Part of a small language model's weights: 9 layers, MLP 2048 tanh GELU.
Each number is 200 + 40 x the weight over its row's rms, rounded and kept within 0 to 999. Layers, rows and columns count from 0. The size before them is the row's rms in percent of the matrix's.

# layer 2 attention query, 768x512, rms 0.0298, rows 93-118, columns 320-383
116,200,279,250,224,150,188,149,192,221,223,178,158,222,140,183,180,149,156,252,161,170,190,176,198,226,134,269,250,182,231,146,157,217,180,183,275,196,212,149,141,166,231,177,84,192,198,189,264,230,210,233,178,173,174,208,188,294,163,242,176,187,257,177,195
116,185,190,215,170,153,197,264,200,156,163,247,200,202,208,92,162,162,172,243,233,178,241,285,206,238,209,205,284,200,186,250,188,204,179,192,225,227,225,204,260,197,242,195,199,157,204,199,210,222,166,155,163,248,202,204,114,225,215,197,133,280,255,226,249
124,152,154,173,245,218,282,257,188,178,188,267,161,117,139,203,248,119,217,163,222,247,211,174,187,176,142,174,175,218,174,214,130,197,171,167,130,291,261,242,203,184,187,221,273,214,153,234,222,225,240,171,171,210,206,197,133,259,148,173,181,212,243,249,147
119,238,221,107,254,225,174,146,186,201,168,260,172,201,215,160,173,198,190,186,187,171,214,203,224,204,148,225,284,224,178,144,258,172,295,223,208,147,152,181,265,249,134,206,250,158,166,204,253,255,176,238,263,222,145,230,162,233,162,256,207,168,137,141,237
116,142,124,166,254,173,102,256,153,266,220,178,185,218,250,230,227,227,243,182,225,239,165,159,199,161,188,168,200,183,158,145,169,229,255,158,227,276,242,206,204,265,228,124,228,204,143,215,170,263,241,106,163,165,199,182,296,241,211,193,233,225,130,172,182
119,215,232,252,155,187,208,89,188,204,218,226,188,199,228,171,267,195,156,217,218,219,215,181,203,155,220,247,213,191,229,283,101,201,155,226,203,196,196,233,185,169,179,223,195,200,194,195,261,264,142,254,133,222,175,228,218,130,264,238,289,244,211,228,261
119,131,179,257,185,187,167,137,213,273,231,165,156,200,214,219,240,299,215,185,211,181,250,301,240,199,240,163,220,254,195,268,248,204,179,218,154,188,185,160,217,171,219,157,300,209,122,257,157,172,159,242,189,273,210,219,155,178,223,207,218,162,210,198,227
132,194,138,206,172,143,242,170,226,188,162,289,183,235,142,179,239,174,227,195,263,161,259,184,255,193,198,147,249,204,106,231,262,227,135,238,211,253,207,159,146,207,168,181,196,272,118,167,168,217,215,122,169,206,233,141,184,187,248,153,163,273,229,161,179
123,158,199,161,195,239,263,174,233,195,203,180,194,189,122,151,175,198,202,187,203,224,194,246,111,256,152,150,209,241,156,237,180,194,264,192,156,223,174,268,241,234,180,238,186,206,188,132,153,230,192,158,221,193,296,232,274,202,179,174,212,268,241,193,257
113,227,165,172,195,188,161,189,212,109,178,212,258,108,173,203,246,162,155,267,213,144,111,245,265,149,243,194,246,236,210,237,225,187,151,244,174,169,228,189,228,212,187,197,153,226,150,195,163,225,295,204,261,255,92,188,175,208,214,185,232,176,232,235,165
129,167,173,181,159,211,232,172,209,206,157,182,192,214,227,165,129,241,213,200,230,273,198,180,197,212,175,124,212,231,221,211,211,200,202,222,239,224,139,165,178,213,109,208,265,236,202,206,107,189,228,223,182,271,197,165,292,145,181,232,267,268,272,179,278
116,199,194,219,245,117,228,157,209,212,166,163,237,189,187,240,271,246,266,186,142,149,186,210,148,275,254,223,287,194,207,199,159,160,116,212,282,146,202,204,208,183,185,182,199,190,172,212,206,233,227,270,239,223,163,252,188,217,148,184,261,174,172,215,268
128,193,170,175,258,245,96,216,171,254,205,207,208,198,217,249,214,243,145,188,159,255,141,189,275,174,223,191,188,252,204,164,173,114,134,175,181,170,177,206,185,211,225,143,196,210,216,191,199,160,208,154,164,166,270,218,230,204,177,281,202,153,198,189,183
127,156,234,241,206,203,169,130,136,135,137,237,164,215,192,198,172,158,198,233,205,142,239,267,143,267,233,234,214,235,132,154,189,202,187,214,111,210,210,206,246,214,187,191,202,182,256,277,266,199,191,237,118,195,178,200,188,275,227,167,237,222,176,191,165
119,208,217,193,211,196,129,250,205,195,221,131,185,154,239,136,212,238,167,215,188,169,217,220,232,269,203,282,232,219,174,193,120,142,185,160,232,246,104,211,200,234,183,182,234,214,163,210,188,155,250,190,128,181,192,256,152,150,229,238,198,166,148,175,236
135,217,204,119,268,171,270,157,86,189,253,153,159,246,143,209,156,252,229,191,260,190,231,219,170,126,217,226,230,284,251,250,166,218,281,155,210,234,179,212,223,180,268,250,211,231,128,195,136,204,159,229,241,230,157,184,239,19,217,221,128,221,165,195,224
114,228,183,184,216,194,193,219,270,197,210,233,161,193,224,211,262,164,254,238,217,210,234,171,221,146,97,134,160,172,219,187,177,159,255,230,227,261,243,200,239,205,198,176,182,168,131,183,201,210,209,175,223,243,169,194,245,200,245,180,197,183,235,196,205
117,231,210,159,136,144,215,198,179,169,225,171,249,197,231,169,225,173,214,209,155,213,174,276,182,258,242,151,174,164,176,209,171,183,255,170,127,201,194,283,138,197,194,195,217,120,199,192,231,201,142,171,180,233,241,127,271,173,185,214,201,146,237,191,147
122,160,196,224,213,209,193,157,150,112,248,213,254,222,193,198,145,259,248,193,191,136,207,175,155,221,194,190,191,218,251,186,137,183,269,161,218,244,180,236,186,116,213,244,251,203,237,298,163,174,194,207,244,210,156,95,199,189,164,186,205,255,244,277,221
116,224,190,150,154,260,192,215,203,120,159,208,201,209,189,194,137,212,153,224,241,235,121,205,210,155,229,192,238,275,227,171,154,203,163,137,191,229,228,149,162,216,170,208,258,139,213,216,232,204,244,230,195,201,178,205,232,286,142,219,209,118,216,229,196
112,276,212,198,174,170,122,213,203,143,166,132,208,204,150,242,218,146,205,134,286,210,256,253,227,204,170,185,195,186,191,184,248,138,187,295,200,187,166,232,243,242,167,237,172,195,238,174,192,179,215,150,180,220,215,146,190,188,229,191,219,189,216,269,154
111,230,217,174,154,179,198,153,210,188,159,155,198,194,196,269,210,165,207,191,254,138,92,256,172,215,168,168,247,188,264,219,208,212,253,224,239,267,204,224,229,198,181,199,166,263,227,154,200,130,191,161,159,245,203,172,155,191,189,196,227,260,266,222,221
123,206,203,218,176,195,245,223,197,171,139,263,160,220,133,190,261,198,249,167,135,244,169,197,199,183,208,224,199,291,162,311,254,163,179,217,201,203,219,143,142,210,233,186,236,264,245,277,169,223,188,255,248,254,198,205,172,143,230,197,198,202,197,139,190
122,167,211,154,189,143,194,165,90,255,241,175,125,264,178,266,165,132,193,216,154,223,173,276,172,275,192,259,173,269,216,181,105,242,231,232,228,183,274,208,159,187,214,268,226,194,248,159,223,240,221,207,231,209,212,242,189,147,302,192,148,193,196,241,211
124,181,200,169,196,201,163,217,230,183,155,265,254,179,283,215,217,185,197,222,269,241,170,157,181,162,205,219,200,249,180,152,249,210,153,225,148,182,222,238,216,242,171,206,179,249,135,140,178,263,175,206,274,228,224,130,195,150,190,259,163,196,232,173,154
117,214,82,163,249,148,150,153,239,138,225,266,245,167,171,233,206,234,209,215,223,222,142,188,238,154,240,218,211,187,244,204,178,186,274,166,214,171,174,184,170,238,176,142,198,212,155,157,219,209,237,212,167,165,204,145,206,247,247,230,203,212,124,236,220
# layer 2 attention key, 768x512, rms 0.0299, rows 93-117, columns 320-383
106,218,161,243,208,143,204,239,213,249,213,222,257,247,230,181,192,219,234,182,220,186,130,218,163,176,204,257,153,122,187,199,182,164,230,243,256,199,157,210,223,185,132,220,296,176,141,266,171,249,142,209,265,243,229,237,143,224,158,167,222,154,281,220,171
112,180,130,237,237,169,203,211,186,110,269,215,232,226,173,183,202,183,224,201,181,193,252,238,220,202,215,190,210,199,172,201,119,197,187,231,207,305,202,227,244,136,158,218,237,186,211,224,209,186,265,211,136,159,230,161,193,66,226,175,194,226,177,187,128
119,135,180,155,184,236,230,133,198,126,229,148,204,210,120,219,137,166,171,200,204,254,181,175,142,215,270,141,155,221,248,147,212,173,231,186,208,270,166,189,235,244,204,233,192,222,206,236,193,245,159,253,226,207,255,138,233,233,164,224,174,256,208,220,125
113,209,270,205,178,305,206,140,242,266,221,187,189,263,125,144,240,249,186,233,263,197,187,218,136,216,149,228,209,217,238,246,127,158,249,213,203,221,152,216,148,239,194,233,215,182,169,241,119,165,211,141,186,196,234,124,136,177,163,181,218,207,220,165,181
117,167,119,188,202,152,205,207,199,208,195,257,240,305,258,229,214,184,274,193,181,210,196,223,151,142,192,187,197,240,148,197,235,218,222,269,194,205,234,131,226,191,201,215,269,165,165,178,196,210,127,171,178,173,219,223,219,193,247,168,139,170,177,237,293
112,156,190,226,274,198,213,181,159,233,245,222,149,201,186,149,216,253,107,134,228,219,233,172,152,282,229,191,187,169,197,276,248,204,189,177,187,240,156,130,219,218,203,279,205,171,165,254,91,203,197,202,231,157,223,231,215,201,186,264,227,241,247,240,215
115,157,217,200,214,203,149,220,128,242,255,173,252,122,181,177,166,173,152,147,230,174,143,241,255,192,214,170,198,185,261,207,234,176,182,219,273,239,173,186,162,106,227,117,170,222,234,222,214,170,200,188,178,243,218,165,213,214,218,190,180,228,128,185,193
116,214,176,179,233,193,225,192,318,212,147,260,167,225,157,119,244,160,273,163,205,241,259,154,142,163,215,186,190,214,220,249,239,151,165,152,137,204,196,137,241,233,177,255,228,212,217,150,170,126,239,218,141,256,204,235,208,197,197,178,219,171,181,193,176
113,173,162,227,229,224,202,166,146,167,225,179,219,241,201,167,180,185,253,179,114,173,279,209,181,220,167,122,123,205,249,183,127,222,238,201,175,163,265,229,159,279,190,127,245,218,215,199,175,208,209,244,209,218,204,158,171,141,151,217,185,279,148,139,259
111,181,236,205,224,176,282,177,199,274,142,132,187,186,171,202,220,137,205,231,263,222,163,166,192,199,285,175,194,175,209,150,213,181,191,184,272,131,238,191,245,167,198,288,181,161,210,198,231,232,184,268,226,164,225,204,221,241,172,204,216,218,195,170,181
119,218,138,161,216,224,198,179,245,183,205,155,203,213,148,231,196,200,163,106,192,161,164,235,192,167,223,174,226,262,77,212,217,254,217,229,141,182,199,183,173,130,193,191,197,216,165,187,200,209,148,180,160,197,223,242,203,171,218,194,138,215,162,227,254
111,183,229,225,205,250,230,218,250,141,187,150,225,155,242,158,202,198,117,248,198,206,156,231,239,186,176,231,218,238,230,159,226,178,141,115,190,232,235,203,249,195,232,262,290,252,233,225,256,268,267,204,152,200,248,199,169,169,223,229,168,191,261,204,157
122,102,139,185,234,157,143,154,297,225,227,170,172,187,161,189,236,203,234,261,155,157,173,214,224,236,168,165,159,173,149,230,197,172,248,219,216,156,190,286,164,252,255,108,245,212,174,258,289,203,210,216,184,182,236,208,171,200,259,203,239,179,162,184,211
121,224,160,217,212,200,267,230,184,128,216,175,144,219,203,148,193,169,260,182,146,223,254,199,246,184,207,209,234,208,190,199,119,222,250,207,277,226,221,173,187,267,125,137,262,224,197,181,243,168,295,180,85,209,199,212,206,197,296,221,214,210,221,179,196
115,281,263,303,259,273,206,183,271,189,154,186,155,202,208,187,232,153,248,177,239,147,235,233,293,157,256,175,188,173,237,221,218,245,208,282,234,151,322,193,232,197,222,220,155,149,122,215,219,197,194,89,233,248,211,210,259,203,220,165,236,153,181,167,156
124,200,215,127,304,300,228,213,187,217,208,185,168,239,199,194,156,167,237,181,188,210,183,248,195,245,167,235,206,220,238,200,205,105,195,170,206,195,199,274,129,227,187,221,276,161,219,212,162,209,161,261,255,209,183,254,176,154,119,252,212,143,256,163,192
107,256,208,139,232,219,269,150,193,222,203,218,194,180,209,210,120,179,156,218,252,188,236,123,206,205,175,201,245,120,270,235,138,194,181,233,196,158,214,238,232,248,143,156,203,155,217,165,228,190,193,150,187,254,205,167,152,214,167,208,89,199,145,242,186
116,171,211,176,222,166,250,161,253,206,216,183,193,178,212,197,118,230,188,209,187,211,225,264,232,208,145,170,250,244,147,176,182,146,229,211,180,187,224,120,91,185,151,148,218,216,223,212,171,104,269,174,215,232,223,126,163,180,181,151,183,156,173,222,284
116,258,246,207,144,159,165,174,220,219,192,200,219,112,255,168,218,211,176,205,220,225,147,269,223,165,205,232,228,204,212,240,242,163,227,191,154,162,237,226,197,127,226,136,160,156,202,162,152,221,259,306,195,139,209,249,143,249,200,110,201,131,204,203,185
108,230,228,116,208,242,166,193,174,195,113,237,194,122,175,135,199,211,211,239,173,238,227,224,149,201,225,235,132,180,190,155,218,193,223,221,142,246,147,228,193,140,243,264,288,166,221,159,220,178,198,202,266,139,206,266,170,215,268,247,231,203,211,171,265
113,170,99,277,123,253,244,113,217,139,101,242,240,144,193,232,142,195,179,214,120,165,142,166,190,173,121,244,190,239,208,180,195,200,170,175,191,244,168,207,290,182,137,201,166,172,134,254,229,210,212,239,154,241,241,203,190,261,223,216,128,238,266,140,196
111,206,218,187,166,171,268,231,193,236,271,214,211,145,224,196,228,114,138,219,264,245,259,238,167,116,171,233,238,160,164,217,145,227,243,180,187,176,225,194,171,159,182,220,172,125,158,157,166,251,172,221,278,240,209,181,196,204,99,90,219,212,201,166,226
119,209,191,202,258,257,172,121,153,224,186,233,209,247,115,228,186,195,210,178,110,180,195,169,225,260,257,250,208,218,211,280,159,182,133,170,164,170,265,199,137,217,141,206,202,135,203,162,214,156,226,147,221,173,216,239,224,210,188,301,228,221,172,212,208
116,224,209,120,226,209,278,197,164,194,222,156,121,168,189,161,175,171,212,169,241,191,235,194,207,206,255,164,154,271,197,258,166,158,246,129,163,281,205,153,172,252,199,168,215,228,183,112,286,206,161,182,233,202,149,231,174,142,233,216,150,269,219,187,197
113,236,279,161,232,215,201,216,218,187,176,255,195,243,177,190,198,204,196,194,265,158,255,240,115,153,174,211,198,144,147,147,188,221,211,193,211,194,152,229,218,217,105,178,205,224,168,199,196,147,220,132,129,227,257,213,149,234,267,165,210,199,146,135,224